python train.py --n_layer=11 --head_dim=128 --norm_eps=1e-05 --parallel_block=false --init_std_o=0.0 --init_std_up=0.03 --lr=0.00127 --beta1=0.9 --beta2=0.98 --weight_decay=0.1 --lr_head=0.00516 --warmup_steps=257 --decay_shape="linear" --final_lr_fraction=0.0 --steps=6060
Each number is 50 + 15 x the weight over its row's rms, rounded and kept within 0 to 99. Layers, rows and columns count from 0. The size before them is the row's rms in percent of the matrix's.

# layer 3 MLP gate, 1024x256, rms 0.0548, rows 21-39, columns 128-255
098:45 53 28 63 78 43 39 36 48 68 74 47 70 40 50 57 64 59 40 51 68 27 43 23 65 57 63 36 33 36 16 60 56 63 54 29 39 67 42 67 45 52 53 70 65 29 51 66 71 60 44 53 24 43 73 73 17 71 50 54 71 69 55 33 69 55 61 65 46 70 31 64 25 45 42 59 66 65 43 54 38 65 62 67 55 61 42 68 60 29 45 48 49 46 42 57 59 54 82 73 33 24 43 58 57 47 55 70 32 40 57 65 33 60 76 51 24 40 68 62 38 41 67 37 60 24 59 39
094:51 44 23 53 35 37 36 73 80 31 50 40 56 42 44 51 34 26 43 68 45 33 57 41 44 63 38 50 33 74 63 55 45 63 55 60 49 63 41 52 76 55 45 55 61 65 38 52 42 65 61 61 65 33 35 56 54 55 47 29 82 46 79 24 52 71 66 59 20 43 54 68 58 26 46 34 79 43 33 64 37 59 66 68 71 66 41 34 76 44 23 48 33 39 42 50 68 40 46 46 61 42 44 31 54 07 60 28 46 57 76 58 49 53 63 53 34 55 46 51 73 46 41 37 65 34 25 56
097:55 52 58 69 58 59 72 74 57 77 44 75 44 51 56 53 81 51 39 47 54 44 46 72 43 54 60 38 51 44 71 80 74 68 64 61 66 24 35 62 38 41 31 61 41 22 46 42 57 42 77 43 26 58 51 68 39 84 08 57 31 61 43 47 54 61 32 68 66 66 25 54 42 43 38 35 71 68 30 46 27 56 81 44 39 27 58 56 60 51 55 56 60 64 56 59 44 52 39 23 92 60 64 56 67 33 67 30 58 54 49 60 10 51 60 50 61 52 31 50 52 72 41 38 60 37 49 41
096:59 59 49 77 52 30 36 48 13 30 27 75 62 64 27 42 52 51 63 30 44 77 54 53 35 67 44 45 34 20 35 56 35 28 61 25 54 60 41 50 42 74 40 37 70 75 57 58 06 47 58 24 37 37 50 52 50 22 74 55 79 64 79 32 46 64 25 41 38 58 39 61 32 53 54 47 42 34 32 41 64 71 57 25 50 44 35 88 44 66 75 37 34 32 47 67 57 75 59 52 48 57 56 57 53 27 36 29 24 46 55 39 52 47 57 79 60 49 52 65 21 58 42 74 44 62 37 40
089:54 50 33 63 26 31 74 42 37 47 32 37 64 26 50 50 45 61 79 56 32 80 54 57 37 73 23 47 45 32 31 45 57 57 46 62 54 67 31 31 51 55 47 31 37 53 41 45 63 52 30 44 37 60 44 58 56 58 46 44 40 17 60 51 82 53 40 74 62 45 53 41 54 45 37 51 33 35 81 52 39 55 82 42 09 89 57 60 41 48 63 58 59 37 62 41 46 35 26 62 45 56 57 78 35 67 34 69 63 60 47 77 96 75 49 48 30 30 50 52 02 37 38 59 72 61 47 53
094:62 43 46 38 74 79 19 34 62 28 35 57 82 65 42 42 48 46 57 42 21 88 64 33 60 44 26 45 68 35 53 60 58 34 45 62 44 32 50 52 35 74 36 52 32 41 52 42 46 67 78 36 55 70 47 55 59 46 70 48 66 34 44 35 56 48 43 48 61 42 56 47 30 53 50 64 40 42 40 37 51 42 07 38 48 48 56 64 57 61 67 48 47 49 52 44 47 34 61 63 49 35 33 24 21 50 46 27 91 44 51 64 58 53 49 62 29 54 74 16 38 62 69 38 37 65 50 33
107:53 68 47 29 42 43 26 35 64 62 43 70 73 62 51 67 33 48 52 55 68 67 48 52 37 67 61 61 49 51 41 44 48 39 72 71 52 37 40 37 38 23 56 53 60 52 62 51 35 60 50 62 48 40 49 40 69 38 67 66 34 36 20 36 63 41 69 10 58 53 46 60 55 35 49 46 17 68 63 49 39 78 87 44 51 44 30 77 40 36 52 60 50 57 58 37 17 55 68 31 48 53 53 41 61 22 58 43 56 49 62 47 62 63 44 87 40 45 55 31 36 50 61 45 89 79 60 52
096:84 32 82 22 38 18 76 34 32 34 45 48 30 26 55 76 72 30 41 49 72 69 33 64 49 53 42 50 17 74 55 47 53 57 65 33 37 42 77 39 37 66 45 89 50 66 48 59 60 48 43 43 36 43 45 66 92 09 50 41 52 31 43 59 86 34 44 49 35 39 74 31 50 45 51 46 61 57 79 61 61 52 45 60 40 42 54 73 48 11 48 39 63 43 41 28 35 44 37 53 51 50 42 48 41 41 48 50 37 42 39 51 52 31 45 51 36 53 48 60 72 34 52 50 39 58 52 58
093:48 55 37 55 95 70 66 36 87 43 41 48 53 51 53 49 35 50 58 38 68 36 39 57 26 24 69 34 48 38 45 61 66 59 38 55 47 52 50 34 51 61 50 49 46 21 55 67 71 53 46 91 41 40 49 46 42 19 60 42 30 34 41 56 37 47 52 51 54 40 33 54 43 23 41 51 09 34 69 29 61 50 38 78 59 48 75 38 29 50 86 46 59 46 40 42 34 86 35 53 63 60 53 40 30 74 38 47 35 45 51 26 56 57 55 38 42 46 62 67 49 60 48 53 57 47 65 21
098:59 27 44 77 65 60 50 31 50 41 42 31 64 28 20 49 52 60 64 46 62 38 46 87 62 35 53 36 48 43 34 70 34 37 77 57 51 57 21 36 69 47 24 47 44 66 55 51 34 55 12 29 50 37 42 41 23 42 37 52 60 45 56 35 62 58 52 38 59 60 71 39 55 31 71 55 26 14 43 36 13 43 32 52 41 57 27 55 29 45 18 62 38 36 67 66 42 31 38 31 60 69 40 73 31 41 58 48 27 34 58 58 53 65 59 59 60 46 31 33 49 54 31 32 49 59 29 59
097:59 69 63 49 59 64 26 41 28 70 84 70 64 27 55 44 34 38 54 47 57 50 36 54 32 37 68 47 55 52 90 84 40 57 56 50 57 48 30 63 64 37 65 45 23 33 40 47 39 53 85 41 50 67 67 73 39 27 63 38 37 51 35 28 56 74 47 47 44 51 57 56 84 34 57 37 35 25 92 44 40 60 56 58 46 73 43 69 45 46 46 58 50 34 31 55 43 44 67 59 37 36 68 38 43 52 66 51 33 34 59 54 44 49 24 41 49 20 41 27 65 56 48 54 72 31 17 60
103:43 65 28 57 34 43 54 57 80 34 41 31 33 46 73 68 31 27 59 36 26 49 63 30 29 98 37 44 64 86 57 63 45 41 18 36 44 67 55 55 52 52 43 81 60 39 35 22 59 52 53 58 57 69 58 45 57 73 55 64 63 29 68 49 45 67 58 71 25 55 62 90 40 72 58 35 51 47 43 65 50 79 63 40 64 49 38 56 55 50 45 49 42 45 37 79 53 61 17 44 46 60 70 27 51 55 27 36 62 69 49 78 46 30 59 40 57 68 45 49 64 59 59 56 30 32 82 59
106:34 44 39 40 39 63 53 59 54 52 45 45 82 84 47 66 26 63 43 32 33 41 33 46 22 36 70 45 47 70 60 37 43 79 53 72 27 40 58 62 74 45 48 58 41 49 60 51 46 63 42 57 58 72 45 10 72 69 46 60 63 61 24 39 77 57 69 34 59 48 82 35 47 25 55 40 41 66 44 61 27 40 66 47 55 33 58 65 76 32 17 68 39 70 48 47 64 53 49 51 52 08 42 27 31 41 34 46 47 40 84 42 47 37 64 71 58 63 50 57 38 52 60 56 49 62 68 53
103:44 40 18 40 55 62 42 46 57 49 55 53 59 51 59 34 57 69 52 68 68 38 62 37 40 64 73 58 53 48 30 59 44 65 38 75 63 64 78 80 53 31 32 53 33 52 57 52 13 50 57 55 33 70 54 37 59 61 51 43 58 33 56 16 96 47 59 23 54 45 50 32 48 51 51 41 41 39 65 55 41 61 66 63 61 61 76 57 64 46 34 49 50 46 25 33 38 57 00 40 53 36 56 74 42 51 51 35 41 64 24 61 45 53 46 56 28 54 42 44 40 74 36 37 45 42 40 59
096:85 54 65 44 54 52 69 34 29 38 51 53 90 37 42 71 52 81 40 49 47 46 53 56 60 20 50 75 36 65 69 28 52 37 53 36 50 45 28 55 24 71 17 17 54 67 61 43 47 38 60 26 76 36 54 52 34 63 37 53 45 21 46 54 99 38 60 53 31 66 45 64 34 60 39 68 67 58 58 57 37 46 18 36 19 46 57 73 50 40 40 50 62 78 27 55 43 46 62 43 60 42 58 53 48 43 57 30 36 61 70 45 50 61 53 65 71 46 70 62 52 34 65 52 74 42 61 42
113:52 49 44 39 38 71 64 63 51 32 54 54 50 30 57 73 62 69 62 56 18 47 26 52 53 58 32 42 50 70 26 27 80 41 59 20 53 41 74 37 48 69 39 44 43 52 57 51 65 45 38 50 37 80 38 60 47 28 60 23 62 60 44 42 56 83 45 39 44 38 42 23 62 83 25 40 26 68 63 77 35 54 57 55 35 76 51 57 53 27 70 42 57 56 17 48 69 51 39 36 76 47 41 53 63 71 55 42 42 30 32 57 32 67 65 44 72 48 58 58 53 46 51 36 63 58 41 23
089:47 86 34 34 52 45 64 04 16 43 29 52 45 72 24 37 59 29 34 60 28 42 64 37 68 27 36 56 48 47 49 57 55 40 67 42 57 48 48 55 42 61 52 64 55 26 56 51 42 76 33 57 61 34 53 52 59 56 49 26 42 46 46 80 40 69 59 60 59 67 36 78 47 49 39 35 55 50 48 49 49 70 22 69 43 41 47 57 64 19 36 45 54 68 69 78 44 42 62 29 30 23 42 20 49 38 68 60 66 29 49 56 42 44 63 73 71 83 43 30 69 40 54 36 60 70 32 45
095:27 32 64 75 18 46 61 50 30 37 18 43 60 67 50 38 52 67 64 50 77 56 67 53 53 65 70 47 18 83 52 64 36 71 48 36 57 53 86 63 66 49 45 56 52 60 50 52 73 39 20 43 52 69 51 41 44 42 43 41 68 24 66 31 28 49 78 45 43 44 64 62 52 35 46 35 44 85 46 69 64 54 21 58 41 46 64 68 52 63 61 50 63 57 49 71 36 42 47 47 32 39 72 31 70 46 46 53 42 50 50 50 65 38 51 29 85 62 45 80 09 60 51 36 52 48 43 60
095:54 73 56 41 30 65 47 50 57 51 50 48 51 59 71 56 66 50 50 55 73 47 70 77 61 40 32 58 23 67 63 55 31 20 76 72 26 80 55 46 61 42 57 83 50 55 21 32 92 55 40 61 49 45 43 41 65 84 43 35 56 63 67 53 55 43 51 66 64 51 55 47 57 53 50 51 40 55 47 55 49 39 43 30 73 45 39 34 42 57 53 50 72 49 69 36 40 50 50 58 66 42 58 47 32 99 46 69 49 38 63 53 64 67 35 26 22 47 38 21 38 51 52 45 61 45 24 44
# layer 3 MLP up, 1024x256, rms 0.0532, rows 21-38, columns 128-255
105:36 54 35 44 57 74 53 73 78 46 41 64 74 75 42 55 29 49 66 46 54 51 52 50 60 44 67 43 40 39 37 47 29 55 33 71 49 42 64 36 59 18 74 30 35 45 74 36 48 69 56 06 33 47 47 78 40 52 57 45 26 62 57 27 44 67 49 43 51 36 34 43 65 53 49 44 36 54 43 40 65 40 46 58 51 37 85 31 23 22 77 57 31 50 67 32 28 61 46 45 57 79 20 60 41 33 41 50 27 71 58 45 60 36 54 57 61 56 32 53 39 61 35 53 66 61 46 55
096:43 57 54 39 37 74 68 00 29 62 40 56 43 54 57 44 70 37 27 61 78 31 41 39 50 48 65 34 60 38 12 34 47 50 40 39 54 35 66 61 50 56 59 46 70 15 58 74 65 30 38 56 56 45 63 42 53 52 68 41 39 45 54 67 61 49 28 40 49 65 48 56 57 46 54 54 50 56 31 28 61 40 60 61 54 36 66 45 45 72 42 36 51 63 53 49 52 35 73 39 48 66 46 64 49 77 60 87 51 39 00 38 40 50 35 47 54 63 27 57 44 60 53 60 47 53 51 58
100:47 34 59 32 57 37 59 24 32 36 56 47 71 55 50 59 50 59 66 34 59 13 85 35 44 33 40 35 65 60 51 55 37 43 37 31 29 31 49 32 47 50 51 28 17 66 53 58 50 26 17 76 48 46 53 57 58 52 76 49 51 64 46 41 29 61 28 48 42 67 71 78 31 28 74 46 46 52 58 30 48 28 71 76 51 55 75 16 33 51 55 72 69 35 61 33 44 55 45 73 32 40 53 36 52 38 30 75 54 31 57 48 40 48 42 58 36 13 68 32 49 48 38 67 62 48 27 61
098:65 63 51 25 46 47 35 59 48 67 54 42 45 74 68 56 49 59 35 31 59 54 42 42 56 46 31 83 50 49 53 73 35 64 47 42 36 63 43 66 46 29 29 46 46 47 59 37 85 55 49 38 25 57 45 48 20 20 55 38 30 39 48 65 71 57 45 49 52 49 45 32 61 63 85 26 53 48 73 60 32 33 55 66 57 57 68 34 75 76 44 78 52 62 37 49 36 61 65 28 60 45 49 62 55 58 48 28 53 41 53 57 36 70 51 80 78 69 58 45 65 36 76 57 71 57 46 72
091:45 44 58 34 50 47 57 37 31 12 33 42 46 48 26 44 76 36 39 78 59 29 72 65 54 46 47 72 56 58 54 54 29 77 38 53 32 66 46 74 64 64 56 35 73 76 68 34 59 49 56 37 30 41 55 39 40 64 48 45 68 38 65 22 50 65 50 51 42 62 52 63 61 65 76 72 50 49 43 42 41 21 49 57 11 47 52 55 39 56 24 15 64 66 53 26 48 46 59 51 56 67 42 21 48 45 24 54 62 43 58 77 54 30 55 37 38 60 42 45 50 63 50 51 48 51 56 35
092:34 36 66 39 56 50 62 63 59 36 70 43 57 58 27 29 52 39 51 08 42 58 37 50 72 45 56 29 69 60 46 37 48 21 56 46 40 82 19 44 30 49 29 00 66 20 55 53 45 38 41 60 59 36 54 55 44 32 51 34 37 51 47 45 73 44 44 33 46 31 70 58 48 42 49 62 34 52 43 46 48 57 41 55 43 41 54 34 56 76 61 43 35 46 51 44 20 26 76 27 37 42 56 35 55 92 74 54 62 40 37 48 55 43 69 47 37 53 52 33 50 60 52 64 33 60 97 44
103:44 53 27 18 78 40 49 44 36 68 40 36 43 36 53 14 26 44 56 47 62 32 49 39 68 35 57 61 48 53 23 43 73 37 45 61 57 71 35 56 38 46 35 58 31 43 57 24 47 77 45 61 64 25 41 51 42 59 67 61 56 59 34 57 47 40 57 11 43 62 40 46 40 17 34 50 37 54 41 59 50 66 52 61 75 78 48 71 58 66 39 64 25 51 47 38 44 57 68 43 57 57 47 38 37 83 53 71 44 36 54 43 44 49 66 68 08 49 31 19 59 78 52 58 31 64 31 54
094:52 57 44 75 92 68 31 46 51 16 50 51 57 62 49 66 58 37 39 38 38 32 27 35 50 50 90 72 53 33 35 43 98 43 69 58 60 66 51 48 63 43 66 46 62 39 24 53 46 70 50 46 56 24 25 70 52 49 31 43 57 70 50 45 58 60 46 15 59 45 38 53 21 48 47 57 43 69 76 26 70 40 58 57 34 80 38 38 34 42 33 47 37 26 64 79 57 69 29 37 37 36 38 65 77 55 44 44 60 56 48 56 44 43 59 29 48 67 37 29 43 30 50 49 16 38 59 58
097:49 41 41 44 30 52 56 51 56 52 60 46 34 28 24 43 49 46 50 22 58 45 39 63 56 55 66 62 85 72 54 54 44 59 33 63 53 40 46 68 44 75 45 54 37 63 60 78 38 42 20 34 33 53 34 72 55 43 44 52 63 44 35 52 51 42 27 29 38 36 59 55 40 28 68 25 45 37 53 77 32 40 64 51 53 61 59 96 56 64 40 70 48 64 63 54 71 46 26 57 38 24 63 54 88 38 52 53 62 52 39 70 44 44 50 68 49 73 52 35 55 43 42 36 79 71 58 68
097:10 24 21 37 47 39 34 59 48 47 57 54 44 67 55 34 17 59 53 34 61 54 66 35 42 61 53 54 46 41 40 36 60 47 69 52 25 65 27 80 66 42 56 44 47 60 25 32 43 40 54 42 43 69 38 49 57 66 40 37 60 60 47 32 55 18 57 67 54 34 55 56 48 58 61 55 63 74 40 84 21 61 66 64 48 47 67 54 71 79 49 22 57 39 60 71 48 60 32 48 44 24 77 58 32 44 59 59 67 54 72 42 64 33 46 61 22 49 52 55 56 38 61 63 64 69 54 56
102:57 25 35 51 28 30 63 60 53 09 24 23 11 25 53 27 47 36 62 41 59 38 63 74 44 58 33 68 45 78 40 75 59 87 60 56 73 31 55 49 50 61 45 52 35 37 46 49 84 65 51 48 57 34 46 50 73 41 43 38 56 51 49 57 44 34 50 55 67 54 64 40 58 40 49 40 71 54 45 42 56 65 23 37 58 51 55 66 42 44 46 25 38 52 62 55 50 51 70 33 32 71 51 82 49 57 65 41 62 53 61 36 58 09 45 65 78 23 37 65 48 88 58 60 67 59 33 65
102:59 53 41 23 57 44 44 23 39 56 56 66 51 50 61 49 63 81 56 50 38 58 40 63 51 44 33 50 71 41 37 37 27 55 55 75 58 61 56 30 61 49 35 55 37 67 68 58 28 37 45 31 60 50 61 60 22 22 34 73 45 47 44 52 75 49 84 47 38 40 63 41 70 47 66 66 45 42 42 53 36 48 74 44 41 48 49 44 37 54 49 31 54 32 69 19 46 49 43 28 48 66 43 67 44 55 27 55 37 44 57 29 51 60 47 49 27 43 58 63 62 42 77 85 78 80 58 78
107:52 61 33 74 30 49 34 44 56 55 55 22 59 44 45 45 50 49 19 41 38 46 62 67 53 36 69 52 43 59 58 56 51 52 56 61 62 54 52 45 32 46 24 83 20 49 12 65 41 67 42 87 65 43 38 97 74 60 67 54 57 44 61 62 65 62 61 65 33 29 72 49 44 23 70 52 44 55 48 59 41 51 69 52 38 75 62 22 64 47 28 63 44 35 45 57 53 16 54 43 20 41 24 51 37 73 36 47 67 46 91 48 54 55 52 53 60 49 44 51 46 67 56 75 39 37 24 37
101:52 64 60 48 48 38 67 62 40 57 18 63 53 67 47 47 71 66 24 52 73 15 75 43 69 73 36 33 35 43 79 44 38 19 67 47 48 46 36 36 34 34 58 78 40 54 43 66 73 49 33 58 42 37 23 57 56 34 21 64 56 51 49 71 34 44 43 55 71 54 46 65 58 38 74 44 64 47 36 60 46 53 43 65 59 37 33 30 29 52 49 58 77 57 76 52 57 52 66 85 45 80 49 29 57 65 50 50 76 38 64 45 50 30 64 68 51 34 50 60 57 29 43 60 60 66 41 39
095:56 49 61 53 42 63 65 44 57 51 48 56 46 62 41 52 60 55 43 56 76 67 41 41 45 60 67 24 22 61 30 46 34 18 47 60 83 59 43 48 72 62 48 53 43 38 58 35 45 55 48 57 66 54 57 54 62 30 44 60 32 54 34 51 49 12 40 69 59 38 60 74 54 34 49 42 35 45 60 36 45 50 41 61 36 32 63 73 38 51 47 23 67 44 42 79 25 64 63 64 53 37 54 40 25 50 14 56 84 70 46 44 48 66 35 56 64 54 56 46 79 36 83 75 24 66 43 21
106:44 53 51 38 51 41 66 40 69 48 65 31 25 97 40 35 51 39 51 54 74 30 40 66 67 70 27 68 57 36 88 58 38 62 34 66 82 48 35 69 45 45 39 48 62 72 33 57 51 52 40 21 47 38 39 50 49 72 49 46 48 52 62 31 50 71 16 67 46 60 40 41 51 78 50 55 41 58 54 44 54 46 62 61 51 51 59 81 67 57 76 68 74 50 81 60 41 54 37 60 50 51 42 60 00 42 62 71 44 42 50 63 51 50 67 68 78 62 22 41 50 63 59 58 35 31 50 63
090:26 54 56 42 88 62 43 61 51 45 38 80 44 70 44 39 64 56 58 38 74 60 54 48 39 55 50 46 43 37 68 56 16 49 57 61 49 27 38 53 50 56 53 66 46 64 52 54 56 24 52 39 54 01 46 47 63 56 64 46 38 67 59 41 36 60 30 53 46 50 50 49 55 53 58 58 62 27 53 17 62 58 60 28 48 47 70 48 50 51 60 44 62 30 73 31 59 74 66 64 36 19 43 60 37 43 34 31 26 61 32 70 84 47 60 36 54 47 57 47 68 50 23 62 28 35 74 64
097:61 62 72 45 61 46 56 57 56 53 50 59 49 73 79 53 64 51 58 15 45 31 36 32 29 53 78 61 57 43 85 25 60 00 46 33 74 65 47 51 30 64 24 62 36 54 47 45 56 05 70 60 61 62 40 44 66 54 39 66 50 51 46 55 48 55 33 62 55 25 49 58 53 72 51 42 63 60 52 31 70 55 46 21 47 67 37 41 32 83 36 74 52 46 42 34 49 56 38 28 27 42 53 40 32 43 46 47 43 28 48 47 23 41 54 51 36 51 58 52 40 39 40 69 49 54 75 56
# layer 3 MLP down (transposed), 1024x256, rms 0.0458, rows 21-38, columns 128-255
104:69 41 53 36 63 42 67 42 60 42 49 70 46 51 66 36 58 71 39 38 55 59 68 44 45 65 64 63 46 67 54 37 59 49 58 57 66 43 58 46 55 32 50 76 45 46 50 53 32 39 57 68 37 75 32 52 50 33 25 09 32 56 63 58 72 26 41 43 45 54 43 62 38 86 47 52 62 48 63 18 51 69 38 57 51 39 14 42 32 38 52 57 52 71 46 33 61 58 68 43 58 66 34 30 42 55 49 54 56 50 30 67 63 29 41 57 60 34 66 53 63 71 47 40 41 71 52 64
095:61 32 41 35 58 58 85 48 45 44 31 34 54 71 74 51 28 34 39 24 41 50 41 61 58 07 48 70 16 50 41 47 33 68 75 50 47 55 55 58 27 43 62 47 51 51 35 36 59 26 65 49 44 61 47 00 56 65 41 53 61 57 35 41 60 51 51 46 54 62 10 48 56 63 50 40 25 24 26 61 54 46 40 27 81 84 64 56 27 32 50 48 47 72 62 61 34 49 34 60 53 40 40 46 41 57 26 27 39 73 47 45 31 26 40 46 73 35 52 28 55 64 56 53 53 49 56 62
099:47 48 36 78 31 29 48 66 37 25 47 59 77 42 27 51 50 69 62 34 43 39 52 63 46 66 46 36 33 33 51 46 78 52 63 32 45 61 65 52 68 34 54 59 35 80 60 37 47 42 60 61 48 54 66 36 59 42 74 70 51 58 82 34 43 61 61 29 59 39 62 18 02 49 72 36 51 51 53 46 64 38 36 59 33 16 40 36 29 44 40 60 63 97 36 47 31 63 46 55 38 29 48 71 33 35 57 46 26 35 44 49 16 51 42 67 48 31 50 53 55 47 53 60 76 27 46 65
099:34 63 54 44 61 55 55 62 00 46 48 71 71 51 77 33 70 60 42 81 64 57 55 64 56 80 50 85 25 25 62 51 46 53 64 43 30 54 60 55 48 43 56 31 59 32 55 49 46 37 43 48 32 35 79 59 43 54 54 46 49 63 73 63 23 28 48 22 53 73 31 47 77 35 61 39 56 51 46 48 38 33 54 51 60 56 47 80 30 36 46 39 47 74 43 44 39 44 71 49 63 36 29 76 46 67 34 40 33 59 57 49 41 57 50 62 53 92 62 42 56 41 23 25 55 54 54 60
091:75 45 44 25 44 30 67 68 50 32 10 86 61 65 60 60 33 59 60 56 49 30 55 53 44 74 43 27 49 46 47 82 75 40 33 42 59 55 48 55 55 49 36 56 59 51 47 50 39 67 65 54 56 22 58 68 82 53 43 54 36 46 66 41 25 65 54 57 33 48 40 52 52 36 51 80 63 74 69 35 36 71 37 62 46 30 44 42 47 29 38 47 34 40 52 67 73 59 42 42 46 62 51 52 52 59 40 28 70 47 62 50 43 55 51 20 57 74 55 39 79 66 51 42 25 26 56 31
094:63 74 60 50 45 57 74 66 37 52 53 48 43 69 52 39 35 35 54 51 78 29 68 40 38 37 75 52 48 44 54 47 52 43 55 71 45 77 41 43 40 49 53 49 67 40 33 41 32 42 44 63 43 52 63 34 48 30 40 32 74 55 57 59 65 14 72 39 67 63 61 60 49 40 50 53 70 67 72 60 50 29 55 39 47 44 51 26 33 69 00 34 36 58 46 49 33 43 30 42 35 43 46 50 35 44 57 52 44 57 54 13 69 61 53 50 32 35 52 38 57 63 44 38 40 65 55 48
103:26 65 43 21 68 51 40 41 65 42 59 43 53 44 46 45 46 47 54 84 58 61 61 44 65 40 42 76 38 60 24 31 78 38 41 48 52 45 31 27 49 23 41 53 37 33 43 32 75 67 91 51 44 50 54 62 42 29 99 39 25 54 68 12 39 54 63 40 42 32 65 72 62 22 48 53 27 70 44 70 72 72 73 39 55 72 54 53 30 39 56 74 42 26 65 79 34 49 54 41 34 63 71 80 70 55 41 54 50 47 35 57 54 58 51 67 61 57 38 34 56 39 26 63 52 55 75 56
097:32 52 35 73 68 99 52 59 32 73 61 51 70 40 25 68 41 60 30 21 59 33 70 82 66 61 49 60 62 43 67 74 27 30 70 18 59 39 18 57 28 37 59 49 41 48 27 59 30 57 53 68 34 56 62 70 60 37 72 59 70 47 69 69 41 43 70 64 49 45 38 38 45 50 45 45 35 72 54 28 47 46 44 52 63 67 72 30 74 31 51 36 33 35 57 25 58 56 61 47 57 55 31 43 53 21 57 64 63 38 46 39 62 78 55 66 00 45 45 50 75 51 56 85 55 43 31 44
098:26 56 41 57 35 43 42 67 47 55 38 41 76 62 39 52 42 57 64 33 11 59 17 21 66 59 72 48 59 48 40 19 29 45 33 53 58 40 27 35 37 47 37 40 60 61 63 35 56 49 56 47 69 31 40 28 38 40 52 43 13 57 37 56 34 69 50 67 36 56 60 70 56 55 70 57 72 83 27 58 70 52 42 42 57 24 32 44 40 44 45 59 59 62 75 56 59 35 51 51 47 58 49 38 67 54 24 48 45 62 72 24 58 23 34 45 71 54 54 68 46 53 76 58 41 64 59 47
098:49 27 48 25 55 54 46 51 29 20 59 37 19 66 75 39 29 47 46 28 28 29 52 60 33 72 40 49 43 32 45 53 62 44 37 65 51 69 43 57 29 41 39 31 48 51 34 48 37 58 40 79 58 61 76 57 75 60 51 76 64 62 44 65 37 34 64 66 44 44 61 50 50 41 65 69 64 62 44 59 39 58 33 44 59 30 69 38 81 62 59 44 63 21 68 69 47 66 39 40 49 68 32 45 69 32 45 27 69 37 58 69 61 69 16 31 54 60 51 39 51 66 41 38 40 58 31 37
102:20 57 73 38 39 67 47 21 44 63 40 49 71 61 58 53 27 26 69 60 40 30 53 34 50 53 69 51 53 57 58 53 74 61 49 51 28 66 52 37 46 45 63 51 46 45 83 60 31 78 74 26 65 49 51 97 60 39 59 36 35 43 41 21 54 56 31 54 45 51 47 23 52 55 42 44 61 29 89 38 42 61 74 69 69 45 51 34 38 59 36 74 47 23 22 57 57 34 53 61 38 64 60 79 59 65 71 18 43 46 38 33 46 49 40 45 57 65 51 57 48 75 40 23 48 60 33 63
101:74 81 36 47 47 38 33 47 45 71 40 58 50 40 43 68 48 60 54 56 65 55 63 36 49 29 35 25 56 57 70 45 27 57 49 48 22 35 55 40 77 52 56 57 67 44 22 28 61 37 54 51 44 51 77 25 64 30 74 61 42 58 52 53 70 46 66 29 40 45 49 64 51 35 52 46 57 92 49 42 61 38 50 65 36 45 42 33 40 69 52 44 21 99 54 31 57 50 47 43 40 24 21 44 52 84 69 45 50 66 75 33 42 42 60 64 53 76 51 39 65 34 58 44 71 78 29 36
106:50 60 46 34 62 42 62 39 45 46 52 50 30 60 46 64 33 47 43 28 38 21 63 52 63 45 44 62 45 38 58 59 57 41 77 45 21 47 50 66 74 39 29 40 65 53 31 67 51 85 38 35 46 63 55 00 38 45 28 47 74 63 26 57 55 19 53 32 58 76 69 23 39 52 86 61 57 74 53 41 33 28 64 46 73 24 77 53 57 68 39 49 58 99 32 57 58 58 47 48 93 49 57 52 45 45 74 49 46 57 50 35 55 50 50 67 30 44 73 44 57 52 46 62 77 64 39 34
100:61 48 70 59 38 54 48 48 42 52 45 44 71 58 37 54 47 39 23 25 33 84 35 54 54 61 38 67 51 62 58 24 49 47 63 56 32 31 31 23 43 61 76 32 72 81 77 77 23 46 29 52 38 52 45 31 56 23 47 60 54 51 66 39 62 64 48 60 55 47 40 41 36 41 32 49 62 10 38 38 52 73 49 47 38 63 22 58 52 72 59 56 74 82 51 56 65 57 52 74 59 86 36 39 74 29 46 63 57 38 75 56 38 35 73 47 79 31 82 62 35 52 39 48 32 37 64 32
096:45 37 43 35 64 10 64 16 65 61 35 64 44 59 58 68 39 46 50 29 57 37 33 69 17 49 52 48 41 53 62 47 62 52 50 52 60 51 41 36 39 67 53 45 66 27 47 40 19 27 33 46 42 51 66 51 52 39 41 49 64 06 56 74 66 39 69 70 22 67 46 58 35 51 70 64 53 56 42 53 33 30 49 73 54 65 56 54 46 36 67 58 67 43 70 56 33 29 49 58 73 47 57 43 35 26 28 56 35 54 76 76 54 38 17 31 45 27 42 48 45 33 61 57 42 77 43 36
108:43 44 48 40 56 70 44 37 55 40 42 61 58 44 32 40 58 57 46 67 33 18 21 61 63 45 55 87 79 58 24 42 71 74 17 62 47 64 55 66 79 42 53 47 47 60 32 65 62 68 29 46 55 61 36 66 60 65 42 56 44 47 55 64 59 34 41 47 50 37 40 33 49 43 64 91 55 59 15 60 21 45 45 40 52 44 70 73 42 58 29 65 45 39 42 27 48 50 52 53 43 30 46 18 40 41 61 55 46 52 52 31 17 43 38 43 61 66 30 38 57 53 77 55 45 41 55 57
092:45 48 62 65 31 43 55 41 53 31 46 41 45 34 43 42 46 64 32 55 34 58 42 32 49 52 72 40 37 55 55 56 37 51 39 53 55 58 53 51 32 51 72 43 45 46 65 75 51 75 57 57 78 76 64 73 42 29 44 25 34 46 40 36 52 19 44 52 22 50 45 69 35 55 31 20 42 50 56 51 64 24 56 48 65 46 48 88 55 87 60 44 99 67 55 59 49 67 55 48 66 38 63 47 82 48 39 52 61 72 57 44 52 45 17 94 38 40 39 62 58 44 52 48 34 51 50 25
098:55 27 35 78 42 35 63 31 29 37 28 50 34 45 54 49 53 35 61 43 63 56 50 49 77 36 50 41 31 42 49 50 43 46 56 40 48 45 44 65 55 48 28 49 50 72 46 51 65 68 61 69 32 81 27 43 17 47 15 47 52 50 38 57 70 69 49 57 78 27 65 21 48 40 43 43 75 45 28 39 48 39 13 69 31 60 67 27 48 12 44 37 79 33 38 30 23 69 68 53 61 52 28 66 91 58 65 52 63 66 50 60 39 39 57 53 45 37 70 39 51 55 46 42 55 74 55 50